From a checkpoint of a small transformer trained on Wikipedia.
Size: MLP 512 GeGLU, vocabulary 1531.
Training: a variant of SOAP for these matrices, 4685 steps.
Each number is 128 + 32 x the weight over its row's rms, rounded and kept within 0 to 255. Layers, rows and columns count from 0. Numbers have three digits each. The size before them is the row's rms in percent of the matrix's.

# gate: layer 5 MLP gate, 512x192, rms 0.0593, rows 112-197, columns 0-47
# up: layer 5 MLP up, 512x192, rms 0.0551, rows 112-197, columns 0-47
# down: layer 5 MLP down (transposed), 512x192, rms 0.0573, rows 112-196, columns 0-47
gate112 111:095125140111089186135135100141126137185122159096187182142129176103213093093095167100047161086197112096063170066185125188124143064167147147154142
up112 107:095170091084118087097131120151156125139135058111198170092124101092151064091171177144107092163138118156118147118104112169140074143138111148134137
down112 106:162137109164155112096176147124143089127127016100135129131114085142122140074171103187134082128175082160118152170146114092157120158135137131189106
gate113 105:100086100154121155152121145153200148116076165139126150125149115070085139175159101145142047109101166053134171181133119161131131091125107091171139
up113 101:103157127054138119166105139118101133129163091189162161103145167111147115096123152131063180123117102175100074139151188131091125133138142133125110
down113 107:103168074144153195087202148116129194134152140145147143139097108134052215155138153152088152124159125091114049138112089114107111175118128124129183
gate114 104:154142114122107132155159146107144110174135089129183174108154182113156079117078092131075143081096123166147077178099110147116133135150149183140102
up114 110:145095099137138093114123080110144112059091146176137137174120074109161128136155119110076145122069083152101142108119184141135170126119130097094122
down114 097:097196163064148165153140162108183126110134132172096178130071094140136165107067107104138132153174150167146132139152162070145180122136113147158089
gate115 102:101163134124114070076128127161124139138078160115131130143189105113143027167112089050104138158124137080111101066129138124094104140162135078101141
up115 096:174118165115079123086121120153096050122087122104076100159149063053161121168122082078080120165089163129105113131099115167142155151153109130135158
down115 100:118087191139140166096086184097094201117155102149135137123127157109146119170151117131076141096114140094113113113093103077093120154148145156154150
gate116 104:120155176185146117110190128110110123178125163154128105182168143124145127142069068135085153141142042129113168185195093071158182141143122135137085
up116 098:201120118097127141135181125110130122119130141116149148178157182142106126106106068122180112113081115084099113128115051122112107160129150123094122
down116 104:132087182172096190133142144104173105124115147173146153109152135100134193132136102083085124118156113211110133161087139122151177106137136156090179
gate117 107:094176132117131119100116151112178159160128108171101101055147169145184066174097151166109128138102144153138090143123090090119115152162118102154121
up117 106:077038116119155111084127112108087067128115175134136157145176158125076139148145182094236094115105135156174132139125145124102093175153178142117193
down117 099:150123109136108071170128154152087136124147109093086108145146115171202165143094156114099112138107090079184117132140171160125113086125110117142112
gate118 098:075096133142127127118100138144192072191101088101131164111118142152135122184102095164142104132151135160057153197134087172135139179130159170128196
up118 095:158070083118111028128070131151136149140087125146088057114104094176090149090136159120085062133146125186112135137122113111109132111129140196072096
down118 096:159102142135124153123110142116173070178174166145208149139166140172179161142145116177171172079118121140158137105116139104092172180136132141151148
gate119 102:074147157158123107116190126117088130084158139146114134119124122155120128098160090095144110116136078158154101181102137120115140089119080125194155
up119 106:180088105115123137135139045075129106179117187128104124179125080118136132106129138148130090076124117138122151121183183156136159106100057163070101
down119 106:120118113092112151118128163109148150105137110110081128098166118060115113134202092107134134163125176137098174125143137101104131110144084087069091
gate120 099:084110151151096112184102138117070130167125108105173117193110136137099136155169093065147118081140094136159110117058135179112129081172136107120086
up120 095:127103153122183126133141166102092087117093111147129067067123078062119222071153148145089159101107116143168156110152191100193140118147124178109164
down120 105:111099086108144126153133127089125078166130089106152089146162109107145147165129117114173081119144133130160100106149162187109110185150156118155110
gate121 101:117186107150125148180185153135126115172085070123158087126140095118159046120176128057124158087117116097100133134078087146153114145148141095112197
up121 093:112173121119134065088146123084168109113138111186148142098133073171111121110144140090153095094194101080128074158107082139133121154129126123109120
down121 097:178172117091122116116111144133123163083136153140093164101129139171097097126165123132169042122146137057141137164187090103139126151151094121092117
gate122 105:188119116195165176120112165113132130131152093102173114105130215148112109043079144122107122106120125241102157127104141143084192110162133170140113
up122 102:171136138140143153153129201172150116151101122136148102125159105096053133127141155107107072114150076086160079179108141119134121136156185119126196
down122 095:082146112107109127102167162091080149108122117114133155136123148113146132128087149102105138182158138079129176113151129153133031172143107192164086
gate123 101:105157171122185101083115050126179143144160127125141144153105133099128165138119155091097112113069104101111151160135158130085156061135174180191099
up123 091:101102161148121137159158057108202176084171152122163145103119206088117084079145091102104157177088172107085117125145118116052163112111183165147118
down123 096:174124115110131149156166125086091101139150130104153098101145136133148132177180087152145113098180120167123097145116163082160101109121114098114122
gate124 105:125112186146155130103120133123144078161089166178176084156134172129070172070127157069087197053087125087125157147142129153079182086085090066144068
up124 099:119128126163122120105156063139154154080164119121140118135092126110074132120210171161094136189175075123126113166121168098136076126076147180134140
down124 109:123169082149136143179095149124095111109092160103077080190185158180087092087201119204095152116085095130140105121174117136117052166095071091144122
gate125 096:169143151078122081124116079123066116162133159057093123169132138126101144103100109157144095112154105176082123181171144107124123173153111157107109
up125 101:125114117112168160178122089075123129090113141135121159147138138133158123116093072147192145160130137076154152147125169169109112205095125128086088
down125 100:135123130085107137119142115099115117113096133085158198115156168117150078161161107170067127124163135177108159120108116133165129130113090163148027
gate126 088:114121191103131119195192093179108086126155112148150098137123125126129111076114142127100145114186107101057059086148102119114115133098121106154148
up126 091:118159178130083156092085146124145146075125182148088140156123075169093155152140098126104171123139151093094093109139118138167093177166158161104086
down126 098:123137074123169150093111132175107118114078063139191124147165128135111086096167126075171151099109144109164158100091101109105116102092113097093145
gate127 100:137132121117151146155136152105096106109146141136126147094166116111085115122144141046123198136103139157163125106089161084126125179083136129138148
up127 100:162141094080131130086185073134141150113194176145141140147111126159099148158119133062121122155054110095131154177120147102082210117066129116189082
down127 099:126124137114124172135119173125144153115179168160126150150127114110198094175082140108140123158133147101129128054193162137083112133160152122098121
gate128 101:174135102130140083131070131168138152181135105084121062121104137138089125157157135163157085125120131107114111158139093087116101121163135111128214
up128 103:099129182125107085161138106169135089106101138083099063119115108120075095156145189082145166126102097175167142168146156100115141142085087139087169
down128 105:107099105158083137142183142081131116130117093154078134173155116136129149179131110174195127130117132129135157144096180121082137102138113191112145
gate129 095:096043101141142180099073176229188104193137179203142139113121028111129167125143074116108143110160126124095125168184154133116090133151143119114154
up129 095:105136124141090181115092077247200091108132134103110124083125128123099136128131126074164148195124110099065123109149138135121127092101150143143111
down129 096:120118129094096147176127146129189107128126089140091116099162139138232139110161127103147138154073147147148121167174174068172109100160165097149163
gate130 106:081089122080155131065153137153128095119115177138092135153112188105050180160095179138159175091124145067134113149158091136169106074142063085116092
up130 107:171092153153124182157109126117095140125114092165105167168129096138162136111115060122123124207162141086193097096117099095127070114148162112099189
down130 107:103064092124112080142124119135113099153127161146155119178132105182166146154090099034123078142052179115129155127148096088120125138064108141108093
gate131 100:096085092058052100137137143125157117145171143180121107151134199163129170131089109141099103141125113163097180175103146089167157147127104130123162
up131 106:115189118152164120132108179145129039125089102086121157157134047160112147192128082092111129117185177111043176110156092120152161139124129141112183
down131 106:122098102072103096141151178086228114112105099169149126140102154071114155123126187146215114123123128150157149134104111082153062143127108101138107
gate132 103:126146142124119112121158138099156092151197146060151161173115124101103130125058096130123127091108111069112087113168156162153174143150167162081086
up132 107:186044144136094133111153153133106163128119108179118069119123135169122129122045110156064106126082192139069137113172137121073098134064171153147173
down132 101:178214171113132114181138135126166151175109120170068147145100145151175141167165130130105109156105168173067102161138126134130128068162096158125108
gate133 103:134090173121115148095124107125168130045137124148099142120153131156157135113112138101127162139094172120123135144125125116119169192133146132133085
up133 106:179156104128104140102100111084122120070148133139094089129089070195122050097137075142106120154167114120114124148070045158182121089096096133078138
down133 105:099164115126135164112106124135137105172062107091129080086105165113132155090117072118125112165166055128088153143098166120092118102110143112159121
gate134 092:119107155112115079062148155152116126184123133149174101093154174121110119097144077127154159163078073097163135072108088118167064136148129122144150
up134 091:147167125157187147158102161120118139194120099132089131168133153125125137156133149125147126183127147118082137106081147117050127106111118100025142
down134 097:128069068081097103157115116143125138141099140184088131053143100168105166087151102155134190153128085086177145125112143129163145094143127169090120
gate135 109:116126134138110133090087241120130112101102123175125138132130156086109139140102114134171156138121116135142156171163139105077107122058118048114068
up135 104:073158087096145124176127092165100132137144147088068135107097122170140097141175166148070121156147154181127146179147151113092116193132106182165123
down135 095:101137181133110130129125140127128195096078107155112214169106119077116174123093082090125063090128156115071119123100146122118163137130068090081142
gate136 120:106109140097126070165156155142162181143134139140165088102161099122105081092106121117178128116122088160143115129145112126145168104140175123114126
up136 111:133086050178089110173153173142130107103057114117172097093114115136143086119087109147127090130093169093132133142128065075156132182092157118100139
down136 098:118111116111079132127125090153151073144177095155129140136129154095114198119147104088081151117154087191153163098138133084159145158190205122169156
gate137 102:139141166126083088133111209133147144147123154105147130102108115111176091086204164125094075156093110135081179143186163101163115125097148188076122
up137 100:085154112099157104096145196130119149140128123081117072099142162098084083113115187154101113141150111169140146074147095080124167086100156085106150
down137 099:143123194145151148096101109202155110135135118104148115152180138121151168099152128132145045128120122161170072106201073097153123119079138107138100
gate138 095:126130142147091075112142129141125180160152171118099105127041106146147097150143178073136140149174088132130160090169096141169090144112056194120142
up138 096:158131100095158174127143122115094123164169143085188164127161073142154080104186127163145152123087158094108099166138167113102056173137137138169112
down138 104:143159112122119103084135119153144089138086068112157173158160138103117120144117123131135152099087149108180114129118119130129086190137134096140087
gate139 103:142164119085095106102121125109069050159111157143085116107179171091168106115148081077124139123150163160073090167141129071109094149140180141052119
up139 093:130118157118155136109105114090093113145111167189079154188147097110188136114114115107155110065113120182122158124143131168071166091076107103136114
down139 104:135087140126160081146145081131118063125127118180150181087165114106077139110134100069179118129108144114077126139136113151082065097123073106176086
gate140 114:141074162125161140191165167121130107143127155095121080155154105064169151121113111095082164127100188143088093134154117145159179180181169064106070
up140 107:102102141141116154168161186161116133148047132128102141167155110146156122099143151105089154145111095069161088094138121110154114137117119085082148
down140 104:119162131167129088105079101088139141106144105169145166133130143097134090072095096071166079164109106170124149104061137118092124121157111145109116
gate141 105:120070132191113162180115139102177152155155140085144144090140183179109124079107079093129099183134146182149086164098152129048119134116166156164151
up141 108:119092160128123121181165073131115099041176060094151147184160083116130175106091092137102136133119144083099108119130117089149128120089158168115100
down141 104:125131094147107116142126112102156119163081137142132180160102135124140049112117126077150113092140113117205123169109125179042176178124110088133172
gate142 092:123099089131153134127096069112126129077173104137185176117150058123108121075118149130138192186070127105063115118139113192121145162127086137158075
up142 098:176158120148191111169148110114100092105121121147165149101117141139122095103112177106111103109129141078093052119133118117146164092155152173120056
down142 092:136110136137123115152108086156150064081199115106147102115113112100153204154143145105128163081154117124116129085164102115126092170121125135153165
gate143 096:165070122119108102103143152161134153077189180094197138100158197123052126126117121111120088141121122117136106041115151121080079111093154199174093
up143 103:101102129092183110088134161080151094164109139151153226105144103130066146148102112156106181105147125076103106137139126177119137144193108181141166
down143 099:168150102099105120166198137118084167104128177136110136093116123091170186128059127135129145089129155147168126155129125163097151183101173106160135
gate144 103:129107117107110141160087137097141163141089083100111144129145109090101100173141109159050130193149120155152146131130069112148151130112106140148123
up144 100:112139125145192125112138124089137132119135143105146156085120121111101178188069115098133107103077134145119133119160113171134095079158155115178141
down144 099:096073047129143124119090145076088120129130211153166099136105215152162100087084099153102126154128085162150084166082139143141114084150148161116132
gate145 097:103171153148136196143118123141150104139118107114127094107115157090124138185140079076071111059120116141135119143185101114120139169114061118125126
up145 100:111094105160127178076154104111118128195155106083100145153145135048160108143117115121103085116132129132097145234098153127104130106091167050139178
down145 101:074102162124144120115133183131119164158172075044141142111100176051130161145102102153131066127189140129086110109169151101156149154100100120149167
gate146 110:106125132145146127119142150129146094096064078101128163105088199183128099098124116135090138133127115106119231129143081126152101138115094151151148
up146 114:145217102116155148149132088121097107143182164103142084144137081060162140115149095114184125113111138089140113092177102094136106078174140118117089
down146 102:119081128193085134137173140203175104134085113130087133115135196157123138097089105118074161069156097147146173089138149098116137179114142108071110
gate147 102:137132113135178124154130207165084152113097155132115125141153160115106162100132118080085105138134186137194086064089109193095149155153181110094097
up147 095:163155117117071092148126040046110086126131125099083147102097189086186058179137137136104137199104098097149116168128173186149138074152218154187079
down147 097:085153119208096132141162146149164163136159125172093139154125079081139072084118143130088126083109105172123101101077136044179143140129087133086140
gate148 098:122139149199150033144138143171084222113120118132135185075157122131110148175115160141127134101197137139146067130111150124162141085151138182095120
up148 115:099152130131120107129103116142097123157147159157070175180157134168094081137132093193074102072113124140105065152088143154129077101112114141100149
down148 097:085168182077154117167081078105129190138151122161106111102072088120112098130064117177119126152093146145083096092144075092155085077180097134146152
gate149 092:110125110115131148144125111106128119166107079143115148122112080031120187099101157115090119114166105126100097152130126105139090132102066119147132
up149 093:167118152085118142044115139122141129118099117126072126191129077098169106119179148144158095121157106091166135075080116105152091180084135081151084
down149 100:180124097119155129052176140129101153110156098184143163183159124058087132133154135105118083101171131033120100063019123106098153163098108128121122
gate150 104:126199118100121041157096074175163152082154103140097111144141127193132132180114086132106097088167198128138154125125132124059194108085088136100067
up150 105:132141134090145146127124096119146149113089090157130184153106096055099103173124074176120137172095184164159110163138156141130104097172195111134171
down150 098:128064167188119156174102125119119057146089122096107161154144138142115116156121114040115156173097138103157069108144142126129071091117180145088155
gate151 105:090085124135081085180076163097118151146111127165203157075180122135145123142117116110199162110131093157096122141134171154152107136083115126126135
up151 102:110088106162096059135111095127069131102152131178113148143162121151080091154143119192102115126176115104110097122125118168136079107125158144165145
down151 102:149161133153168097150133202103097196100122145154209055068164129122130100124111126175061156102148155120119092133141124107113142132105208126122107
gate152 108:126070113177102128144122117140105109169112177114122140130151175199144102152162088096140137109117123198165103123068181129093160069099149156130152
up152 117:075145124220107148058137134131081165160155167127134197065155146148146128171136166083132131135089157157111126125136182147129146155124089161128138
down152 089:113143158144152129169055117105152182168131154188083148127165107156074135095132071197102188152095103148126191101138143188158131175092117170159110
gate153 093:060155100058118114137110178113090110085138162126121114152096118119094151115155131121144111125203131101117108150183125112119142166155145145102158
up153 090:062142170126110144154178114119107113137166085119146157173129068134143147162094112152038096076091128111143160151125134109101165156155078046119111
down153 094:099146087076150121151187079078179118143106146117065116112098164122120124169090143124147119113155094140098149105108103092092150164101203157071149
gate154 106:093141138131100094123089104167112121126072160137098167053139093072139182186073114144102148143146075126143137095199186172089138175125093109135118
up154 107:097157112132122163106151130115119101073122064143162188128146139128158124139162108140134107127098122108101127149159162165072074126144105159165108
down154 105:105047124079124123083135146117097156180113155113137148105155139150113099141152132069124206136122132165124122100149095130062119129148115129086139
gate155 101:109140156187197121124110116104110121064134099133122171193114150141141164138131146151124097053150116169117112140125085133151105181096075152114174
up155 104:104136121103151095097107110128140150135181235121120105096150120152120117099143121092091095153147120153106094145129142190135096140107112116127153
down155 103:131159128094152120116117078105125153145170146171133124139080147146123152124103106059191096091179099140170142117061115171107115090131119085136125
gate156 100:076097150159139095118113142116101125097144049158083153153114114142129098065136155027136100139086127107063127130070172182138137186120087068131110
up156 098:087153153154131106183120203152082190146084130132149110146194141053088131074197155084173121106102170120189124100151168119139098157095120185091105
down156 097:224134106167142165143144131201092134183087113157127095137103110089160144129128077079128117164137060154158145171163198192126109167165137101098162
gate157 100:123113129165134123096171110109101066125155138215162089051153095134110136109151162052103068142167131120091130134080106098104141087111096142123153
up157 103:078073084136157161158093066110107148187110172093084106087101047142167093151152107129127129118093104192149177149126131106141184146143180118099175
down157 101:175115131109076146179155130071170131153138123112151126085170090170138178065081113145126157133197106134124123151114065096110162178081138179129107
gate158 101:092108082152137151158120154155152112132067137157187126134112172096075130152169144144139115107127124166115129173155095111165143081150079190111088
up158 101:156098139153166083136125099119148123144093075112096112112113105120097197107171156098194075155061167138187172135093187144127115060081090142091126
down158 098:145151166177197090181116137117136142147116068135120140174116196148121116190148177123166117152157091117147184122173123086102185106133144160136100
gate159 105:140089168105154130113017147113113138114111169124095165152109151113145097126113124111076085093119147064074148126099120174087132124113134145138051
up159 100:143142108138168111131110043149115150198186122098075132076137110131127097129132098124129118139080112167102143105077118146108110113103121098122117
down159 097:103124153162077098120250084175169086117124110165106155089131067111135055108206132149179110187131127167131133146104193113124119152111144076127184
gate160 101:061131118090102137100137170102119167184119138090111148128089074134059159095153114085081073052129164145157118136162158132143099093115141128084096
up160 108:092083171184087102147204095172128160095067186123153163145129095107127119136133115077137181164130106122101186102094155193103143138119122168103125
down160 105:118147107111074152140121156129141201056041135194171087096170129147137109116129157156120177120151092129122150139071156109177137145124160150136164
gate161 095:135107171148112142149156171110178187182098116121108149156087184094070068137138178129145122042176101146166072137188150181137110125098103179132190
up161 101:175168122092160123133117075113152150085163159107177086133136102152156117138161125147145141134101146130132097095087143061137056101156155135126135
down161 103:099147076142125132134159132198143175106114119148106152128117105101157163138076171143158146149132155109179112148149186133153086171092124158156119
gate162 095:116132119160159093132118158184199091154126082068106187104128128144096110155139146127102151128115165083144156096174110110115110094096130106081102
up162 091:079103098139147153117115171089087107148142120133135128212077147153063171103133118120093092128086083114188142094180118139158119132131139150122131
down162 099:083100097188157131117108121122081088141121116152115122121170180103107119167200076131155120176139180170124110177180146103152133067090079111186107
gate163 094:119150142091134131144118141137162114119116134115146160114098083078117140159140158107095132073167070123096125149149177091181113197074142137124126
up163 090:162086106164135162112169111181180191148138093123173152144161137191049143131093097108130139139143119184122096116150107166110136109109112112168114
down163 094:139060132123091135179137089171110186123138127171154138096167140153059140123135102096213091114154158097117136112172157119108172164117120165100141
gate164 099:109136131085129083124128110109120102154116150209138139107100147149089166149103107172150103138191095131156084141162130104127179177113143204138061
up164 102:134082114160058096146113116090117109139111107148127128149129154111125152131074105128164173137159100078195129178176089190099137151164102145172172
down164 096:147123160105155126177100192128166127133113149142134106160145160134161120157153132186098176065149070152151100199097084119159104103193161120136075
gate165 103:102094112082082162166165131133139153106103193194107143120055179169161161141095151158114170153122120100099111174072098098146126104134143089142118
up165 114:076098124125088147106043135130162155142130171123068188134114145135135133154090100088052101167123089175105177177080172129121130141070114187123100
down165 101:131193114098106178140188058180101108130137112095143153113116180092160123140136137140089144148110162177113093176141142148097146123107145138085147
gate166 107:127150111083115128066115097198137173115152096122139122106156123134090178092110133124162126128116117186119141145108117086126150094118168124091165
up166 111:177091175115137120142143117156095141136110090127105155096179106082112207136098149128096119125095157117137089100110134104205087138100129165052106
down166 105:151117128138151106101111127130156209068154152168111142144167091119113125182101034083166146174108139154141126143133183147126105170099130161043136
gate167 095:169083126113121121123155096163146129169104162098154127149177109137073167090138124127137124175150113134175115110117169150184108139094113184154090
up167 095:105141130112139105180176069155094041189191119117098066147102097131159182135120124169110116138167126157159094150148120098195104142064166173177155
down167 101:111114175087043114101169185129118134102112112189117069125126107044126151080168124082073117141164105132130129160180179120139173162165119116121133
gate168 097:111070135147117122190118132121156135160117171157095121136091148145120112114138149148088208207153095131099187056121166074178165144157129156079124
up168 104:111147081201152154157167106164116112156118158125105112066129177105095101114094083128134116082102092121103111177139117105122108112140126157115150
down168 098:103089103118146170068087162109148218131102153184132148158093119083112063125167162141109176112143145132071178083101098071189070095151127130107115
gate169 110:154179126091197098153087131131174116118104160156113122129191160182125133091166177134123112115134127139140114112141174186114120176069094116149101
up169 099:129173082107130103072152168124150149102151054193178083083103071172096130163095121137146155152187108086075164128137131092109114143109123109173183
down169 105:140146028125130149127124183170124122127099161125141129140133144210159092089087129159112149095121111144116121134139140156097074068074145081153079
gate170 106:106161168129196072185108112110118169111120181112106130175101127148119204086110142156102156145165128065128084099145140148148150171086119123132153
up170 107:134129145136144140107159130113157083132054173079146060137188121145183109192112133169182194148096108150102104148120121146177088140149086136171070
down170 111:151189103159115144122172143105129194120095119111070153106149121175128070162101130157141106081117103153136138177096107148148128144146149126134150
gate171 103:136142189119136137062145101110125152120185159112070114162118092083099095133102093174144152120157131173112108077174146096135122097128160092142134
up171 099:124105202109100110081155112100126121188157141070124109131077112139128116098147073144118106157145178160119149146151097067099178153111102107171183
down171 103:115172108096135106164098134111148113068160110144162082103142115096049139083119150064180152116110108142096084149082132146132153166122095090118119
gate172 105:114123163136137068127125074085171069125151150080109116165096159149117079068137123176112152103095136023112090152168095151107111096169084113139112
up172 109:178101143085129152083105081161107122096111158137179162160125129118159178159174121192121092205158114203132135126116168135145175132136118151122189
down172 101:131091129131144163125136124155157130108162112162172118113136163118157102114164134125143114112123089156177123109099118176115147081148114107134101
gate173 094:110066145105124096155125126179154137136165124204137158162154146118121183065151171132122124111171138156121122109138139167163129121121054085148112
up173 096:161069168136110149110170114090134166120140199156086148127088142154116101052116169155137114151121098139086105121142111135153113089129111174147082
down173 102:070124097114113094183110119113109164133153105168141140166103194111135172164140135091056111070133136127111180140171129104144183087193112118122076
gate174 103:113154135123124136085139114172136154141137099130072044176105132149086125089136117134176096125133121103125122197096112146119164127148068130092126
up174 101:182105138121127147120148179067184091113147149127151171117182168162113171110157128093127115128206090094139133113134093096136099125159048088143091
down174 105:141106072100094131097110097147101138121166114131145185106145157198101116089115102102182157173162089076160121152127099127166146119083047126116053
gate175 086:076100099145149124176086126176102054095179137131124138075117126145152103110130155148063061140136137089164147161176076104194170133072144143063113
up175 089:154137113168083137147127118111113155160163134167116121088117131118135153112147148098110112104093171086084164114113149097125061136162063128174159
down175 094:147148106104126094142148131085126075106198108117087088118133190131178108091123119121052072149178140158175119079078135116117092116100165132078155
gate176 097:131152113143155099135146101130105157102104126090121105158205148099086104136073096128149090186121198169128142142103106191140158117139147162109124
up176 100:141136097107168101132113136102161132122160080139109170101142120190117147114155148097177101158075103106163123170100167104130125168120156112144152
down176 097:075176196124089183098138117079081145135146140189141172145118149110167191149105140163132173173135104076146095091164107149077136082123196097164102
gate177 091:109081103135117127098158197086117073102155179133156070124115068144157108130050092107137136152044136084066085114129118105115100174083190132126137
up177 099:135118134121138109152104064073151151089136163155107126148125165193165137119184141148114110057108104054140178149149120202157069085130038129140122
down177 096:100143163113049147117148182130114127154146111117082086069145151159168104179101047091137122137089123117105079155113155085115151158104196057133183
gate178 112:152156157131135191156195173121081103147101093156118161119116183165147113110139148114123158170147158119143076115139121116102102134128135102085082
up178 096:063120174172168113146145141119123174122133167109115154133137131120130108156153087099121170128163080110077077114085111110102200142126156107054083
down178 100:127168100145114146140094086100102131056148176133074081072129196130144049116129133148098159173160139170145086123119090125115119063133111141066164
gate179 107:123102145087110095097113095100084127116118091105077067085184101150184125110091148142134105138197115124136156159145191122168088146114134152131118
up179 101:148142166084113126165189166079125172100093110114145181114149142160087109095119151109142097116112150099129119104181113099105145090075133146215081
down179 103:090105122081176133085071153180118048128091078099092100205108116165116098165149099101112135104118093127178162087129106104118102144155152108135105
gate180 098:170109111101132126114096130115096177090143089138120118145132106149185149152069135113128164185152145086128098146096067112196106128174167094128168
up180 100:142105115058136127148102141104102090109142136111080094105200185106149143125197098086095145136094165079171114101127104157168101107104118120068176
down180 092:138176125147129112172082099185177129141182137171141148185172171098053164062140147154156157143128089104128161129137095105174114142142124120149128
gate181 105:130153131149102099050133069119095119177204094087130090166110134118126161108163139131143095182158120159111100182140126106140137083092180146105168
up181 094:148153157135084138089171085203164155118096108077103127099134075095159113129145150139111101102130127106096146076132175102142077135113160111190121
down181 100:204175109072139135115161141139146115155128132167111178178150084092133111167178097112088148129127137162093076142098151127109070215094110153102059
gate182 096:116121141169129125158134162119106175190172139083137112173148095136119118190097064132131186093101140126081098126144110128140186138174115161130136
up182 101:097172106073106074128119102119152117039111051153132156109119097137140126092165110075134088117103173122156101135103144122089128134142135152083194
down182 095:137118090111145166107083153164153132118122188145158098189110131074139173106141138123187104163155113175116125173123138192132179137149188093076095
gate183 098:107077110121113102073130150118128117128112118127082134132127147176110152129177151059074143126113166077132086166120094141147121100146120117130084
up183 094:160192132118158118133139134138101132121114123152120067072158118188167083126100148144141086148143089157110200138152090119154098164177154141111193
down183 102:150124169110062104115090148153060126090143142151116131151151067118163110131151120093188113121168155128116137141196065117128089108073145141095203
gate184 097:113136089135169174105157118139109096115167123126089098169139149107039145138160113103135113130109157113087116109146105108121089077107117155101093
up184 104:085100127140175133108148101154157078129131112173122166059133040137124061163119098140157163079086095086103180116161209139094148174128200113151102
down184 101:093136105168191129138108128123145148081135165103201127135132214114124159127091135171096135098117118191109141161090106134069100133141143138151088
gate185 100:133146138132131090085170139142128073132065218154122143126128197135089097112120156117118179129106154160171121132081109173112160147080170187105086
up185 097:152086140116100119075183127163124136180135136125098163151077090133131157125101139195145126061130064110149135149170175162132124171112184069092107
down185 097:139113102160141147120103155134083126135109188109128154111139150150168155134106124148161130098159174115117114087116107104152108137109127211088129
gate186 099:133174158129113118131128152143065118112121163135173088151115081174155172087133127093112157088155137157103157091133187128149083202147129119143085
up186 102:142084166134107170126204123089081138136179138132130157189127090146124149168104093201143119074161167106151071135180146128106141120137111197162156
down186 104:138130168191154145111185137085101111116153074166167138074104120118135110135121120146180169088093143134144143169130095039167109130144135146113141
gate187 097:143104214079100124150131163150129127064117108094171134130130102112145212142153089105115055129127139125150110175141082140121153131170061108191126
up187 097:147075090142085109154131118090126144164109124171140139192117138167170130123107133173105166143087118134089056145166128174115113122143111103027135
down187 105:125127122132153157157173164148161111113194157153110116116108148099174095139178180174148091102177072176131126166154115166152170082103160073085138
gate188 106:120188088156158145158161157125092211144098099109129207146084146143152102133163174116082134116151158137137127139099157114142107117178110077181115
up188 101:165123115115156141136161183105097144073141173138097133167022125161184122150126124091136129116132152078153126106094097218165117048161140141126126
down188 108:113115127188162153168124219076151097141142088118104106101117104126130138139122132131116147108130103091112090105117138134121076125142134103130108
gate189 082:108133168075115127116086094180152130118112156116140115147143078116105147118141184082101107113108166121116142211160179150070097103084079151092176
up189 093:149162156116121128110171105079120106117147098178106155091085094091126146095116126164119126022079115093143084152077103137135158090138080122087102
down189 094:120092144116091149174110098167139069106133122155154169207148127097198123133092174113143124092151147136147112133149136111140124151155160170139149
gate190 097:143118065098125130118161081138200158107096101137132161123093149146133114132088115131108144161122189151127177167116109142146139134139072103162173
up190 113:095097106103098131117124118136179160185137160075099121082136139088049197101071132078084150205176115134155129143094098069117113109101119110140092
down190 097:109154148131117078080115150142116147120078177082144121154082089168123090158118132125148097126077167080048166094155130102096137087067115135111126
gate191 102:131130155093166134185096116085100110073157138114071088170094146149113149186131107128129086079148119152180105115156105100183095166028120147124090
up191 099:164133130111150104094195157149121151056121162125132101124103152112107105102161139113042120146144159107073113105128150122108167075117198168133116
down191 099:121086146083153108109095130112092069115115159130091095150069157183056088149157135106125074157131226130111130106102107119181191083097122136135108
gate192 101:125172094139144147072144120099166106110179130119121104110119061102152116142170161128140137223206092141132133097190190091105123172193098117082142
up192 096:117184111124114134143161139114166119110070139138131130110138135232166131156137200106143167091148115118110129088224138133103167144118142148170156
down192 104:181064111123127150073170148106127104109131087098110154150051116159116157114171119151137171182173068169125091107184138079158164136126124123124117
gate193 101:116081129152169096113121081178073135145149128127180112132106122139097158159129099127092137145151097132061188110107154112098121150147129159141129
up193 100:134126143205177120186130102089048133107184129114186089115159165109142179100172130098142164166125125149145129104081110160135120093147145085161142
down193 101:115149104081133075151122166184145123139114093107160146121127091148096164167134135138078116070121108143055171143204151137158138075123144124106088
gate194 108:104100116105144152141150160092141158176110123167099160105114105172147117120192137128123141108101101109219211133146060095156139140148157183163119
up194 108:115120097095185082177145107159181129163105117106104119094153120133119160176121137133159197180131123205129193121100122164128126091218099114165130
down194 093:118134187149133135115120211161116138126129135148106163119110134117109131095128144101153141054100126116128128113159089110068172141127076166132122
gate195 109:157136197127083084137164117144094161117105109074172150130142132131134111106167187116152144129077203104137107156134182074010135133141125117146140
up195 100:127144115174111180123125104180081107109116154138122125155129132160126149126122169120142121110151153140157158109148155125114123090060095125123121
down195 103:106115183091154107111119079167084197158090162103143152168161150104119093156103121106144075135101157119141132126096165158125067092091123116107127
gate196 097:129134090129143200109101149124113082081109154099126118112136168149136164138166184129117066133121160194169165119131140102130148156129082110106125
up196 100:089132102110125120193164104145149143117119138106069123087174154087096156129209158112063146141131134062075111116137065116159150137127109086074103
down196 099:118197173105132177077083143092112107095156141074149124105132181179168129105079133114124097145125091149111158133172147135150147118121164133138055
gate197 100:155161087146211088048112177169093089126149090121087140148117201113132136138105150084090128127135151149170085145155160139126139081168102159097155
up197 103:160193105188114167127105186136159135097093146113109082119081116129139146173129129125184139141167133070108123148111156104139126170104136094093141